From a checkpoint of a small transformer trained on Wikipedia.
Architecture: rotary positions, no biases in attention or MLP.
Each number is 200 + 40 x the weight over its row's rms, rounded and kept within 0 to 999. Layers, rows and columns count from 0. The size before them is the row's rms in percent of the matrix's.

# up: layer 4 MLP up, 576x160, rms 0.326, rows 382-424, columns 80-159
# down: layer 4 MLP down (transposed), 576x160, rms 0.0882, rows 382-423, columns 80-159
up382,098,189,274,187,179,139,178,245,120,205,235,193,211,236,221,188,183,201,180,238,177,206,242,231,215,166,229,236,199,248,232,209,178,183,250,263,224,120,121,258,290,114,134,211,210,226,181,179,170,141,217,266,183,268,233,144,253,185,139,189,266,197,193,196,171,215,219,226,155,240,228,220,185,210,168,175,231,239,197,159,169
down382,100,256,166,171,171,169,158,235,213,241,186,192,192,180,237,180,143,217,193,216,138,137,210,206,159,203,181,248,172,249,204,194,206,138,225,234,251,224,173,217,271,197,239,187,202,115,162,258,234,177,190,275,139,235,154,162,187,211,156,162,264,211,278,180,150,231,159,118,207,210,216,181,152,139,191,223,229,168,252,169,207
up383,105,234,202,200,181,217,291,255,224,194,241,159,244,194,229,149,244,186,197,211,185,192,228,143,261,234,206,213,112,194,175,199,206,202,151,196,216,200,140,236,247,149,197,231,192,191,259,203,198,191,165,196,251,285,222,157,209,213,190,160,172,245,229,188,195,133,185,130,214,145,198,173,133,302,192,211,125,182,193,265,210
down383,101,277,187,207,234,178,275,183,190,207,265,180,266,167,217,156,232,156,209,185,211,201,116,196,263,258,197,218,189,192,186,241,203,171,240,157,187,203,163,207,173,155,248,257,179,287,248,224,204,190,125,215,177,224,234,229,197,174,154,182,164,229,213,204,259,209,153,143,183,187,244,152,161,201,164,204,224,188,249,225,186
up384,095,208,270,142,156,144,231,230,215,169,239,142,159,138,197,267,255,190,171,182,132,155,249,259,209,257,216,213,186,229,169,101,226,190,218,174,207,286,188,234,179,184,145,165,220,211,190,164,201,162,218,162,159,157,249,216,203,281,209,216,240,172,154,260,261,192,220,162,169,199,179,178,181,164,165,206,215,203,210,157,164
down384,101,226,213,254,221,215,219,223,181,186,214,175,130,232,202,191,150,194,249,190,206,182,188,151,187,147,222,200,174,212,173,143,164,175,178,195,122,221,204,164,220,225,213,133,202,201,238,130,290,199,221,262,276,192,220,232,212,285,260,206,200,128,176,184,231,213,111,251,172,151,148,256,161,198,212,252,153,255,176,180,200
up385,086,135,192,98,199,217,160,180,205,230,231,236,231,232,138,185,205,180,257,261,135,187,188,208,205,213,189,144,232,185,184,215,228,225,220,241,176,233,231,147,225,252,219,257,299,138,221,215,176,207,194,226,189,168,226,218,213,158,196,230,211,198,164,193,232,236,163,176,175,242,233,168,202,210,151,233,279,70,227,192,135
down385,086,252,216,202,134,170,214,195,196,134,240,204,152,248,265,155,209,126,177,158,209,179,198,186,145,213,185,238,207,190,292,149,190,236,261,228,229,252,218,194,181,180,221,184,160,265,228,145,220,105,187,151,190,209,171,154,232,183,223,191,232,196,255,258,212,247,216,181,171,161,186,246,206,173,205,200,216,191,267,220,265
up386,100,155,198,300,203,196,245,178,158,222,161,198,194,265,145,132,230,160,254,235,216,197,246,163,235,203,195,224,181,352,194,186,239,220,177,172,219,235,261,187,261,173,172,186,174,186,139,197,229,181,193,277,203,238,132,183,228,180,238,190,212,171,212,212,193,212,169,182,177,161,161,221,232,209,169,198,215,144,279,188,220
down386,094,173,216,220,137,201,220,255,296,255,150,152,239,194,217,222,271,139,233,236,241,226,194,197,216,244,257,124,218,179,262,165,244,164,214,171,241,164,186,192,173,195,210,103,161,194,193,175,210,262,181,248,194,168,230,180,254,175,148,143,211,200,187,184,164,252,186,110,252,181,312,226,218,192,217,253,196,196,173,156,180
up387,102,186,193,262,305,269,186,242,135,251,254,144,244,204,121,178,259,147,149,190,243,222,204,240,169,204,215,148,186,216,133,179,224,202,198,195,205,115,214,170,213,243,184,227,198,132,215,199,267,164,237,258,232,152,205,186,228,198,238,221,235,215,138,210,158,144,127,219,161,191,222,266,199,324,231,148,180,172,177,220,182
down387,097,198,261,238,186,222,210,264,229,238,232,161,243,145,213,167,221,133,182,265,261,227,223,154,185,221,144,127,171,219,221,126,183,245,219,269,184,170,223,184,244,226,222,199,199,181,230,181,257,192,236,215,208,175,223,226,225,195,169,193,193,196,158,240,182,200,176,214,271,249,263,212,123,274,254,232,159,222,220,202,141
up388,093,257,251,206,200,182,272,220,191,175,170,211,279,262,90,131,223,225,166,181,189,174,236,126,178,186,239,210,200,245,139,231,236,254,126,210,165,170,142,177,170,160,289,195,185,212,194,221,265,171,76,209,188,273,186,226,234,176,231,231,217,213,235,147,233,186,270,204,257,189,204,175,135,174,227,222,205,189,173,280,198
down388,100,154,238,208,160,231,172,169,158,190,235,160,230,234,162,181,256,205,224,188,222,174,186,220,309,157,258,178,227,220,180,278,248,200,219,197,104,179,171,213,221,240,299,168,246,174,221,245,212,196,133,180,240,193,182,210,209,162,272,213,181,215,204,206,202,175,314,163,182,147,206,144,158,239,132,164,179,118,195,226,146
up389,100,159,188,218,183,163,233,212,130,249,206,163,190,239,188,117,269,195,238,206,228,237,244,247,203,151,171,230,212,244,198,130,190,198,129,207,205,137,85,245,157,243,146,242,210,246,254,176,165,228,248,227,247,264,167,133,192,225,250,120,174,216,248,195,191,222,190,244,222,158,231,247,225,226,179,300,194,175,244,210,223
down389,107,248,181,193,185,216,251,189,265,163,251,174,189,214,181,140,206,258,203,241,229,178,220,244,170,173,191,209,204,256,221,131,215,189,164,185,240,144,217,208,216,190,153,237,175,178,231,253,162,191,230,229,259,159,179,220,138,216,232,128,221,252,202,154,177,245,190,239,173,143,259,200,224,194,191,325,177,196,197,251,144
up390,097,273,210,189,195,132,213,229,274,204,192,187,144,140,115,125,184,211,207,161,183,207,290,189,216,171,240,111,326,153,221,198,213,194,240,213,219,231,188,204,225,120,288,186,188,223,234,212,226,235,239,117,213,214,133,192,196,138,177,249,165,198,219,199,299,217,244,206,227,208,248,215,197,120,187,254,226,195,226,205,242
down390,085,169,171,211,211,184,226,216,283,212,203,200,205,241,207,192,182,144,177,200,236,226,145,247,195,193,208,216,251,137,244,246,245,201,229,243,191,139,210,196,161,210,173,190,173,164,217,129,160,263,104,246,280,216,217,169,161,221,179,119,191,178,111,175,175,316,194,163,101,145,194,136,254,216,217,188,215,211,238,245,184
up391,100,181,263,280,197,222,222,117,204,169,176,201,174,243,184,221,146,326,218,235,181,159,197,215,191,275,204,233,223,256,194,197,161,234,152,147,192,212,206,271,209,281,206,226,205,175,237,180,196,178,232,215,205,205,140,161,208,155,197,240,213,236,138,167,139,250,201,243,181,180,178,225,179,265,201,153,285,254,151,189,287
down391,098,143,242,224,218,203,191,173,248,194,176,227,144,210,193,220,162,161,252,267,183,98,208,201,224,167,241,190,182,223,197,164,178,218,165,239,133,148,171,252,212,249,254,243,193,237,220,161,160,269,221,192,280,220,223,227,214,236,217,181,201,232,208,251,214,139,130,235,167,188,255,217,168,198,195,174,135,191,151,192,180
up392,092,221,203,130,185,158,167,243,191,218,281,153,217,182,227,307,164,203,195,296,154,199,108,181,231,165,212,200,220,205,244,246,232,190,207,170,210,183,260,205,165,268,195,252,203,185,193,192,179,205,258,243,217,197,187,184,251,119,186,164,220,183,170,222,177,219,206,209,155,323,165,122,180,239,163,208,189,134,232,160,171
down392,095,163,186,202,238,199,217,233,157,166,170,209,181,293,235,256,205,176,183,232,156,209,179,206,241,180,198,185,217,174,304,197,210,171,229,172,241,181,88,211,183,240,250,185,263,255,181,164,169,180,194,219,205,185,251,290,207,248,164,211,200,150,163,208,171,281,192,210,287,247,172,110,267,228,214,180,244,237,200,222,236
up393,102,138,207,142,189,171,180,112,184,131,228,206,216,281,207,228,236,181,132,147,160,229,195,235,193,178,208,219,230,205,184,259,161,110,201,229,190,217,248,257,211,224,216,201,232,197,199,192,236,219,237,208,184,257,217,200,226,110,191,202,222,237,209,172,213,69,234,232,163,261,260,222,169,154,223,175,205,236,183,198,188
down393,101,207,213,246,259,160,157,197,127,177,170,231,188,191,281,196,241,210,138,184,220,258,217,136,193,152,208,190,192,233,214,279,150,204,167,131,186,209,218,257,189,253,221,218,157,156,232,184,196,175,216,244,170,177,206,210,221,280,225,215,184,149,207,209,189,184,300,169,182,265,344,207,211,166,225,209,204,260,235,161,169
up394,112,216,223,140,277,152,100,208,178,225,176,177,167,274,164,136,250,212,250,239,85,240,221,181,212,152,196,116,150,240,156,231,148,187,177,225,137,190,209,164,197,195,187,185,196,206,152,200,258,209,251,107,231,181,156,230,178,253,203,231,179,161,178,219,200,160,170,265,233,160,194,229,154,211,167,183,187,237,292,189,204
down394,105,222,270,182,281,171,142,195,139,235,183,266,159,209,156,192,207,163,287,241,173,282,129,160,223,176,186,186,143,208,172,224,154,157,181,191,197,247,241,221,242,148,196,222,200,192,149,267,189,245,269,174,209,238,177,172,193,161,190,230,231,165,182,222,160,228,194,218,262,147,263,192,207,186,172,130,190,117,241,111,162
up395,097,200,181,147,175,181,219,224,316,218,177,152,240,179,203,240,209,185,245,179,205,162,206,229,225,180,202,185,144,188,150,213,190,255,202,256,188,161,204,199,139,169,157,155,231,198,247,133,218,241,192,202,173,214,235,164,164,199,127,205,270,253,237,178,257,156,207,222,223,168,135,143,249,181,171,167,154,201,180,144,227
down395,089,219,224,149,235,205,174,165,334,220,179,190,175,193,118,157,242,271,240,208,276,209,225,167,208,247,196,156,100,141,254,188,232,213,254,205,217,184,181,175,263,189,133,215,182,183,179,177,230,145,152,226,170,216,178,177,106,228,201,228,152,204,132,195,146,254,174,225,171,158,265,198,189,205,217,114,206,199,171,170,193
up396,102,204,205,246,171,233,235,244,177,175,194,220,142,148,216,132,285,208,135,242,250,173,191,260,231,177,167,185,239,305,146,207,190,232,248,214,305,211,187,184,198,230,181,220,193,194,278,215,136,240,203,318,172,226,172,195,105,247,258,202,223,210,138,93,219,172,168,173,218,246,122,252,213,239,213,267,194,190,218,246,104
down396,095,173,202,234,210,229,210,252,216,205,270,196,212,200,211,148,264,183,170,163,205,131,121,161,209,208,171,239,194,229,212,257,219,216,195,189,278,159,195,159,238,213,213,217,174,137,220,249,177,218,150,301,204,273,235,180,115,247,124,281,189,158,170,160,228,246,205,219,174,257,139,195,226,213,128,260,139,204,183,215,146
up397,107,195,219,177,166,199,236,205,189,212,214,172,235,212,211,187,207,194,207,186,200,233,213,159,161,153,172,173,199,163,238,239,172,142,190,254,215,212,185,266,204,105,170,231,159,188,223,171,203,225,172,307,198,191,174,167,214,157,174,278,181,155,283,129,201,149,174,249,256,251,247,253,149,188,192,214,221,215,253,234,219
down397,111,190,229,200,202,236,106,203,261,248,205,294,191,220,265,204,208,165,149,159,222,94,213,239,198,210,95,123,201,165,198,158,164,212,241,267,158,197,178,186,280,246,233,183,172,228,156,170,186,170,193,202,194,143,224,252,161,213,264,177,199,211,207,161,194,193,160,240,234,223,121,172,256,183,224,250,213,228,171,206,207
up398,100,215,243,185,242,198,167,217,110,106,159,154,255,227,168,193,244,209,143,205,203,187,201,79,252,183,224,238,149,206,178,198,195,272,175,174,229,245,227,208,221,173,225,160,184,240,184,204,216,218,166,176,207,170,151,261,165,231,261,198,215,249,176,187,101,190,167,161,185,172,244,205,149,179,164,190,203,223,202,257,200
down398,097,169,205,169,181,203,156,238,242,139,235,227,189,142,203,182,231,204,212,194,170,173,151,136,185,219,236,208,182,161,198,210,235,185,219,227,145,285,241,209,208,195,298,251,231,198,123,244,176,218,231,242,238,225,207,223,193,163,202,231,225,175,240,204,199,209,262,259,161,214,202,127,131,257,195,168,221,200,230,204,184
up399,097,248,209,189,184,249,212,217,190,196,226,206,169,167,127,259,179,248,218,228,112,175,144,203,244,299,299,163,205,218,256,208,169,198,170,132,152,218,181,199,232,254,221,160,181,180,253,212,184,187,245,191,165,193,319,187,203,224,204,222,193,276,175,248,220,273,230,143,206,206,185,196,195,211,126,193,174,111,212,209,146
down399,107,123,187,177,238,248,234,194,271,228,179,227,196,249,220,250,173,159,179,216,185,200,244,244,231,185,228,262,160,237,146,167,229,229,113,196,236,182,193,195,246,125,222,277,197,215,133,178,238,205,179,250,204,151,204,305,202,238,218,175,179,238,198,201,244,195,92,150,191,131,123,203,172,217,155,181,189,281,164,140,171
up400,092,187,218,165,225,179,248,126,294,226,168,170,191,192,192,124,171,163,104,175,203,194,243,203,209,226,93,281,168,192,243,198,234,208,204,231,220,189,177,180,193,218,190,210,118,245,237,166,166,159,134,208,233,138,205,216,231,211,190,232,187,196,202,176,307,196,249,246,217,228,216,211,233,168,197,167,261,247,177,256,303
down400,097,175,223,189,179,215,191,121,216,211,197,155,190,282,170,147,233,219,202,221,117,198,173,201,149,216,231,214,265,291,276,209,150,190,121,250,275,229,187,196,215,221,166,213,221,143,231,215,203,185,203,183,213,191,184,116,208,204,203,263,174,218,193,200,184,179,270,182,191,182,205,175,211,185,182,201,150,252,164,147,252
up401,107,215,229,194,186,217,256,196,247,258,242,193,164,164,186,187,178,209,179,259,226,177,146,194,215,143,150,162,189,253,209,213,225,231,194,235,165,209,165,174,117,266,283,225,170,181,222,181,168,208,303,235,93,234,211,210,233,172,145,242,258,176,201,225,222,187,220,164,210,172,269,200,154,183,118,163,176,198,243,183,210
down401,111,163,118,211,223,231,151,184,162,262,156,224,165,207,230,231,255,168,165,204,170,118,145,196,248,262,213,170,177,143,224,215,223,227,212,192,221,230,177,222,174,240,176,237,250,192,244,208,225,266,193,230,146,198,222,233,146,254,191,246,228,216,142,192,160,149,185,180,235,172,211,261,233,124,197,167,240,252,89,195,216
up402,092,218,206,220,102,202,173,246,183,155,233,250,165,226,200,260,178,145,237,197,292,233,253,246,224,193,280,268,223,227,209,166,225,217,231,241,254,184,148,224,254,179,185,210,218,138,185,178,177,258,223,210,308,164,163,226,277,196,211,186,237,171,209,202,231,159,159,209,208,241,226,188,195,248,217,173,263,218,115,191,160
down402,091,214,182,231,142,174,180,246,296,209,222,244,182,184,190,175,126,215,234,259,163,151,135,267,210,179,202,198,207,243,248,184,220,217,206,208,253,223,212,137,229,140,128,165,213,225,209,170,221,228,237,248,289,185,128,225,219,278,241,197,222,234,166,175,154,244,166,207,252,172,261,193,177,231,117,168,215,216,178,208,189
up403,104,231,173,188,196,196,152,217,193,164,246,157,266,186,182,140,267,214,181,166,200,242,225,186,148,198,201,221,255,181,270,171,158,173,224,180,252,205,181,250,285,220,112,191,196,191,285,188,187,159,137,214,233,220,184,196,284,238,197,210,183,172,242,157,260,98,208,219,141,327,164,203,194,250,213,153,202,251,210,173,204
down403,099,164,225,228,207,132,158,227,168,253,282,161,224,170,192,150,239,212,139,217,174,207,106,219,157,235,164,261,222,176,206,166,135,242,179,225,247,178,200,181,218,218,129,200,132,216,243,181,172,180,187,197,193,188,146,236,186,252,155,158,196,162,206,152,192,167,188,266,137,210,202,170,217,226,265,157,171,218,177,233,247
up404,093,180,196,209,213,174,215,183,125,171,199,266,255,221,203,227,252,204,249,241,195,204,295,151,172,239,241,258,153,187,160,246,216,244,248,283,155,190,169,164,215,216,202,186,129,209,211,228,177,192,173,171,224,208,230,205,239,284,174,248,235,185,168,212,210,229,103,202,196,174,186,176,188,158,200,256,220,167,245,182,183
down404,100,198,208,175,224,208,227,220,186,125,154,208,192,125,242,253,186,170,270,153,160,169,172,147,168,187,168,181,188,195,245,273,266,200,217,219,154,118,153,214,190,228,220,223,127,238,181,127,152,144,209,48,232,201,158,156,245,248,177,143,204,226,235,152,190,299,210,202,174,247,239,170,231,234,169,186,165,211,225,138,214
up405,099,213,188,242,233,165,152,238,277,188,221,194,217,177,180,209,192,122,140,181,264,259,187,296,217,188,232,199,199,218,158,241,204,216,232,142,191,236,200,184,200,239,182,193,244,215,179,217,136,207,191,178,207,113,159,259,184,187,208,216,214,259,161,201,221,145,192,203,194,231,138,203,250,221,180,226,146,245,224,193,214
down405,095,262,165,201,235,188,172,222,231,134,185,168,217,122,220,226,194,189,194,161,278,166,239,199,212,246,169,199,195,103,130,246,228,188,212,209,191,234,160,254,177,211,104,197,217,267,166,233,155,201,244,258,218,157,173,206,197,160,201,233,175,133,186,189,301,95,199,182,202,189,156,173,169,226,116,210,258,192,221,209,229
up406,104,181,184,232,187,244,245,273,204,148,137,200,165,209,207,153,190,293,172,154,229,203,206,195,204,190,202,163,192,245,144,191,152,252,146,177,187,227,160,195,183,124,163,217,218,98,290,265,244,167,244,155,229,242,197,211,207,169,213,234,151,165,195,206,201,150,233,201,211,151,216,247,180,250,246,218,140,141,171,104,226
down406,103,204,218,201,174,217,221,230,259,266,207,240,263,212,206,195,195,162,232,196,250,181,128,168,186,147,150,174,239,235,206,216,187,228,154,212,169,197,221,160,150,87,208,195,174,226,235,247,232,208,213,183,292,137,188,141,197,213,188,193,161,219,207,207,200,231,272,171,130,259,254,254,221,216,191,279,235,101,252,192,173
up407,105,167,196,147,71,204,193,207,171,226,200,132,174,212,190,253,238,227,268,197,180,231,249,141,217,176,204,226,106,211,213,253,205,165,161,168,185,229,146,216,167,302,192,288,197,232,191,194,204,164,190,205,240,233,227,153,196,199,209,208,184,189,279,205,236,276,196,197,136,264,163,206,241,219,219,241,184,196,143,205,103
down407,103,149,173,173,246,191,187,215,137,267,248,195,185,193,205,213,205,177,214,182,236,204,204,172,155,273,195,277,180,249,239,209,215,140,187,157,145,165,168,223,173,239,212,272,223,187,198,249,235,248,218,187,188,257,135,204,244,163,220,216,129,213,210,229,182,208,201,151,175,174,150,178,206,239,217,175,231,225,80,307,182
up408,099,175,191,204,223,206,150,264,166,161,199,231,186,114,204,284,185,140,192,212,87,193,130,191,239,278,192,131,217,189,253,129,223,217,228,174,165,173,236,175,184,229,210,193,266,234,227,186,173,309,273,237,228,249,162,162,183,208,257,175,183,168,184,281,170,217,216,185,225,216,174,224,213,171,201,232,168,171,225,185,167
down408,107,188,178,207,228,205,200,235,219,175,204,194,222,230,177,60,236,207,163,252,237,241,252,111,160,182,152,189,256,231,217,134,171,186,160,242,175,245,167,180,297,104,202,201,207,219,196,213,187,143,189,166,210,171,192,233,235,136,162,251,183,227,231,211,268,175,209,202,217,270,194,163,222,156,284,174,215,254,158,184,244
up409,100,219,176,225,303,139,230,181,276,185,191,248,255,200,135,267,150,122,216,134,230,209,185,152,171,99,172,215,194,172,168,166,216,192,203,209,244,194,189,200,178,222,239,214,166,227,209,192,241,217,164,154,176,137,183,263,185,289,212,165,183,158,194,198,268,235,122,99,172,193,151,190,247,213,158,205,216,187,225,197,209
down409,098,185,176,200,156,233,219,246,275,228,164,178,172,206,162,312,239,181,198,248,258,183,156,235,210,140,220,131,242,180,238,92,243,133,223,240,227,213,185,233,177,199,114,139,196,202,168,211,196,206,236,221,222,228,247,156,189,230,218,248,200,228,160,146,160,123,114,230,211,169,183,175,290,221,208,204,144,195,131,146,188
up410,099,259,155,254,192,156,143,227,212,164,250,158,151,136,166,212,239,165,192,179,241,255,162,181,214,196,141,165,214,203,146,210,165,177,213,157,264,175,247,241,210,235,238,218,210,288,200,229,183,176,198,162,177,241,169,154,133,178,246,102,170,232,251,212,289,200,159,120,198,234,95,255,177,232,278,261,149,237,163,202,167
down410,105,167,210,174,157,178,170,152,216,209,149,257,185,273,212,185,240,220,186,152,194,104,263,158,170,233,142,216,198,149,240,192,157,197,149,276,221,184,216,158,199,190,256,159,253,181,196,157,227,153,167,201,182,235,237,213,190,245,224,206,203,180,291,174,172,220,247,179,178,163,207,168,210,108,299,223,236,82,193,202,249
up411,102,124,224,215,110,181,191,227,84,228,171,203,242,215,269,183,209,226,187,250,165,271,174,210,252,204,273,278,189,177,322,149,134,186,240,227,173,241,153,266,217,224,212,230,140,130,200,205,180,171,175,162,229,143,243,252,205,202,154,112,197,194,259,205,149,165,227,228,181,196,164,174,185,192,177,202,190,120,208,173,209
down411,112,226,224,190,132,221,209,166,163,241,192,261,234,169,195,197,156,182,211,187,184,162,253,168,177,245,154,196,166,189,145,154,210,214,172,183,170,265,236,155,232,287,202,208,92,152,150,337,271,239,159,233,144,209,172,206,170,231,220,190,226,196,202,238,236,181,176,182,220,129,177,238,207,210,205,163,257,139,156,200,241
up412,086,190,176,200,139,202,170,90,90,144,209,230,226,190,177,187,226,203,188,143,163,266,221,205,192,140,203,178,284,213,164,170,189,274,237,183,162,144,198,205,181,214,192,257,210,152,134,217,179,136,193,210,221,149,261,212,282,233,244,208,199,187,152,204,171,173,131,254,249,234,292,212,206,218,186,173,220,215,243,120,206
down412,084,274,194,243,169,175,224,118,293,223,174,194,201,192,202,190,238,205,154,218,255,242,172,266,164,170,175,117,204,197,164,259,169,239,245,144,139,155,173,175,195,149,112,268,222,170,214,133,189,207,193,165,273,183,250,221,228,188,198,207,278,174,217,215,193,323,180,238,227,238,183,136,214,243,233,185,238,178,261,194,208
up413,102,167,172,193,225,188,214,207,260,165,166,181,126,200,113,162,222,171,205,132,117,233,215,249,195,185,171,191,281,217,171,165,189,285,164,201,233,255,122,178,231,183,201,213,152,223,236,235,169,245,192,216,162,173,260,200,134,233,231,271,150,211,153,162,170,130,217,202,163,223,195,241,226,220,255,228,214,248,289,204,233
down413,107,183,136,217,139,207,176,223,187,218,240,104,234,219,190,225,145,177,114,178,214,217,276,255,225,234,228,276,181,215,191,245,207,121,217,249,238,185,185,179,172,214,242,196,217,251,192,107,184,179,151,156,201,201,116,182,205,138,240,152,208,199,199,241,159,181,225,200,199,175,201,254,139,261,134,131,197,291,218,258,282
up414,102,283,222,218,265,185,179,220,186,196,148,258,242,197,247,193,119,205,209,165,208,194,135,236,194,214,147,240,170,217,228,194,224,132,213,268,178,256,157,217,186,202,198,185,193,208,253,201,193,215,166,176,188,208,213,223,148,169,193,223,176,201,205,253,182,246,233,116,157,228,190,188,178,220,148,201,220,175,169,202,148
down414,102,141,229,124,188,193,226,202,158,241,248,189,177,227,230,135,204,221,223,263,205,190,205,207,168,187,180,191,188,247,202,230,236,187,201,208,236,170,167,207,204,105,293,134,231,178,194,187,255,217,169,259,221,237,233,158,222,258,237,220,177,240,147,237,178,141,146,205,241,270,202,211,156,134,206,198,205,176,148,211,225
up415,094,190,175,173,177,153,173,151,157,222,144,175,248,215,178,106,150,192,208,131,177,246,230,149,209,230,169,154,213,161,202,252,233,207,186,222,208,186,185,235,214,194,251,176,223,248,200,266,169,245,184,201,194,243,214,184,183,203,213,172,215,74,261,230,237,199,139,242,147,208,239,248,167,197,170,213,201,218,200,198,206
down415,093,159,162,101,257,194,123,258,249,267,160,185,119,210,274,153,242,218,164,301,142,126,192,270,242,215,188,231,172,249,158,202,181,177,213,185,191,245,200,210,223,242,203,218,193,110,218,179,138,158,216,213,176,137,197,245,215,122,103,177,212,248,191,192,206,186,254,206,162,217,155,183,189,167,192,172,230,260,182,212,188
up416,106,246,208,235,222,168,108,215,139,229,185,241,238,229,185,205,200,206,215,124,221,211,226,143,187,253,248,210,192,157,139,168,202,293,195,121,185,261,174,148,242,262,119,170,135,222,174,163,180,225,202,208,240,233,215,214,195,233,209,181,139,188,237,198,231,225,222,236,148,186,171,241,158,213,131,111,236,208,236,230,148
down416,110,210,202,167,172,169,155,231,259,156,204,220,240,216,247,172,208,199,232,158,237,207,223,160,127,181,161,172,216,215,144,212,340,204,182,142,224,231,249,210,223,173,175,206,186,223,188,242,225,209,218,183,269,182,211,184,215,185,200,214,240,266,206,243,150,170,145,141,158,139,190,246,227,212,201,201,172,281,153,169,180
up417,105,241,268,148,250,187,150,270,178,178,183,195,132,254,181,163,145,169,156,168,159,249,223,168,282,252,245,96,207,279,208,184,202,236,153,191,181,163,120,141,217,256,257,193,226,213,267,244,161,233,189,193,151,194,215,171,132,244,250,213,172,193,151,201,160,118,232,177,239,146,244,165,242,198,202,243,176,205,176,281,156
down417,108,217,132,188,302,216,162,223,167,230,229,189,216,212,186,75,208,196,216,119,189,195,237,226,172,211,266,158,157,180,236,256,197,179,160,187,177,146,153,198,197,218,155,230,205,248,188,235,245,205,278,207,181,158,193,179,159,267,204,204,164,157,187,254,203,193,217,176,145,192,143,177,211,186,219,199,232,218,219,299,207
up418,091,151,184,239,158,172,239,186,166,257,279,209,172,201,239,211,171,169,245,193,213,163,181,216,210,165,165,209,258,159,234,205,226,197,240,212,172,260,239,258,171,148,222,265,172,191,169,245,201,151,221,214,230,221,188,277,164,134,289,178,198,217,149,217,102,232,216,217,263,257,155,148,175,221,210,244,176,125,191,187,210
down418,084,257,241,236,175,246,229,182,203,198,154,201,165,206,143,137,215,273,186,160,239,200,186,203,263,154,239,160,184,151,159,154,262,240,201,197,220,225,257,182,183,293,163,197,275,251,227,247,177,187,141,194,177,204,129,130,180,161,136,159,240,199,149,143,143,295,189,214,183,177,166,156,239,126,211,204,187,210,152,252,226
up419,098,287,107,172,143,207,239,153,247,110,260,152,246,269,172,193,161,246,203,276,280,200,229,155,227,146,229,204,205,263,243,203,144,238,209,241,265,145,190,186,120,131,207,192,176,178,177,217,219,220,182,180,194,220,142,170,188,208,183,178,166,230,182,153,158,137,162,210,149,229,270,210,244,228,205,234,207,189,201,179,116
down419,091,234,184,210,281,258,248,260,189,206,202,244,254,228,190,181,229,208,175,181,183,220,195,209,193,139,175,190,158,200,209,157,210,250,126,281,243,187,220,163,107,124,181,172,227,199,201,76,177,210,192,124,199,190,172,194,171,193,156,164,242,262,167,191,217,184,149,126,224,169,202,188,212,224,246,155,209,179,218,205,185
up420,101,143,122,209,274,244,212,186,159,184,199,252,235,237,237,119,202,106,193,252,115,204,207,187,234,173,276,144,155,202,206,233,127,255,219,200,141,193,263,139,161,255,243,186,260,205,186,263,249,234,229,276,167,184,155,254,209,296,223,177,207,124,214,209,195,248,190,232,173,170,145,197,192,198,132,213,190,199,281,174,153
down420,104,178,170,170,255,251,214,193,133,163,227,239,153,245,127,148,216,152,193,180,280,241,135,233,170,167,229,209,191,230,126,205,152,216,200,152,276,250,163,188,191,144,186,176,248,226,223,196,236,163,200,262,196,253,156,268,149,161,133,185,156,117,164,233,201,250,220,253,256,194,239,203,215,204,225,249,227,227,230,215,146
up421,099,193,211,202,182,180,287,201,213,177,254,225,176,202,151,139,224,170,173,163,188,214,271,129,256,154,201,221,193,192,231,189,167,155,288,158,181,188,256,134,204,181,201,224,156,231,214,248,247,188,204,196,245,149,236,167,204,278,229,190,227,170,177,176,254,239,203,189,261,233,140,151,195,179,217,181,214,153,216,210,215
down421,097,179,163,220,290,274,249,181,213,209,169,200,183,120,225,158,140,239,209,127,203,210,215,176,174,204,211,233,244,203,204,181,154,146,205,221,212,237,251,154,182,148,260,214,200,229,202,244,181,218,177,197,171,177,251,94,235,279,234,113,155,192,181,204,246,230,258,211,165,231,119,169,221,195,261,230,222,234,196,297,210
up422,108,211,136,238,212,204,207,203,202,214,189,201,208,227,241,181,204,242,217,145,218,214,221,198,251,117,174,110,217,223,182,261,239,210,213,244,254,278,184,240,230,166,221,171,167,257,172,272,178,146,224,176,153,264,278,223,212,183,190,144,224,208,160,169,191,141,131,210,196,206,126,189,259,175,201,280,165,203,189,133,135
down422,112,208,190,205,223,205,213,134,187,178,197,221,223,191,254,322,239,163,223,159,207,218,170,154,240,221,211,184,262,107,175,152,98,175,194,183,165,303,225,251,135,197,228,141,263,182,160,231,190,201,164,174,180,213,244,267,128,230,209,183,268,218,178,192,167,165,106,308,221,259,184,203,190,153,173,252,185,165,213,195,222
up423,140,162,229,149,174,183,215,221,188,203,197,188,205,188,243,177,178,183,223,183,216,180,260,154,186,196,156,135,191,224,220,104,211,317,116,169,239,220,238,137,200,164,177,245,181,257,151,253,182,251,183,160,250,241,181,186,174,237,207,165,220,107,220,178,212,206,242,186,156,200,219,208,188,216,182,249,220,180,185,187,221
down423,111,151,229,228,236,217,234,195,398,223,250,240,205,202,201,152,188,184,253,158,266,190,208,185,182,228,172,141,178,134,176,165,210,247,116,223,200,207,208,190,200,182,212,201,156,189,172,270,239,178,143,180,176,195,217,256,127,175,183,244,206,64,214,191,191,320,187,192,177,210,216,222,178,211,214,236,227,198,186,154,223
up424,095,234,221,134,289,215,181,182,173,196,253,197,268,137,173,260,186,204,215,214,203,235,182,221,271,161,252,191,165,202,233,241,181,186,243,147,206,160,147,238,152,265,209,220,255,198,250,136,189,226,234,187,179,164,171,220,198,242,171,207,220,177,172,210,125,232,283,196,182,271,179,173,204,229,273,236,177,185,141,185,172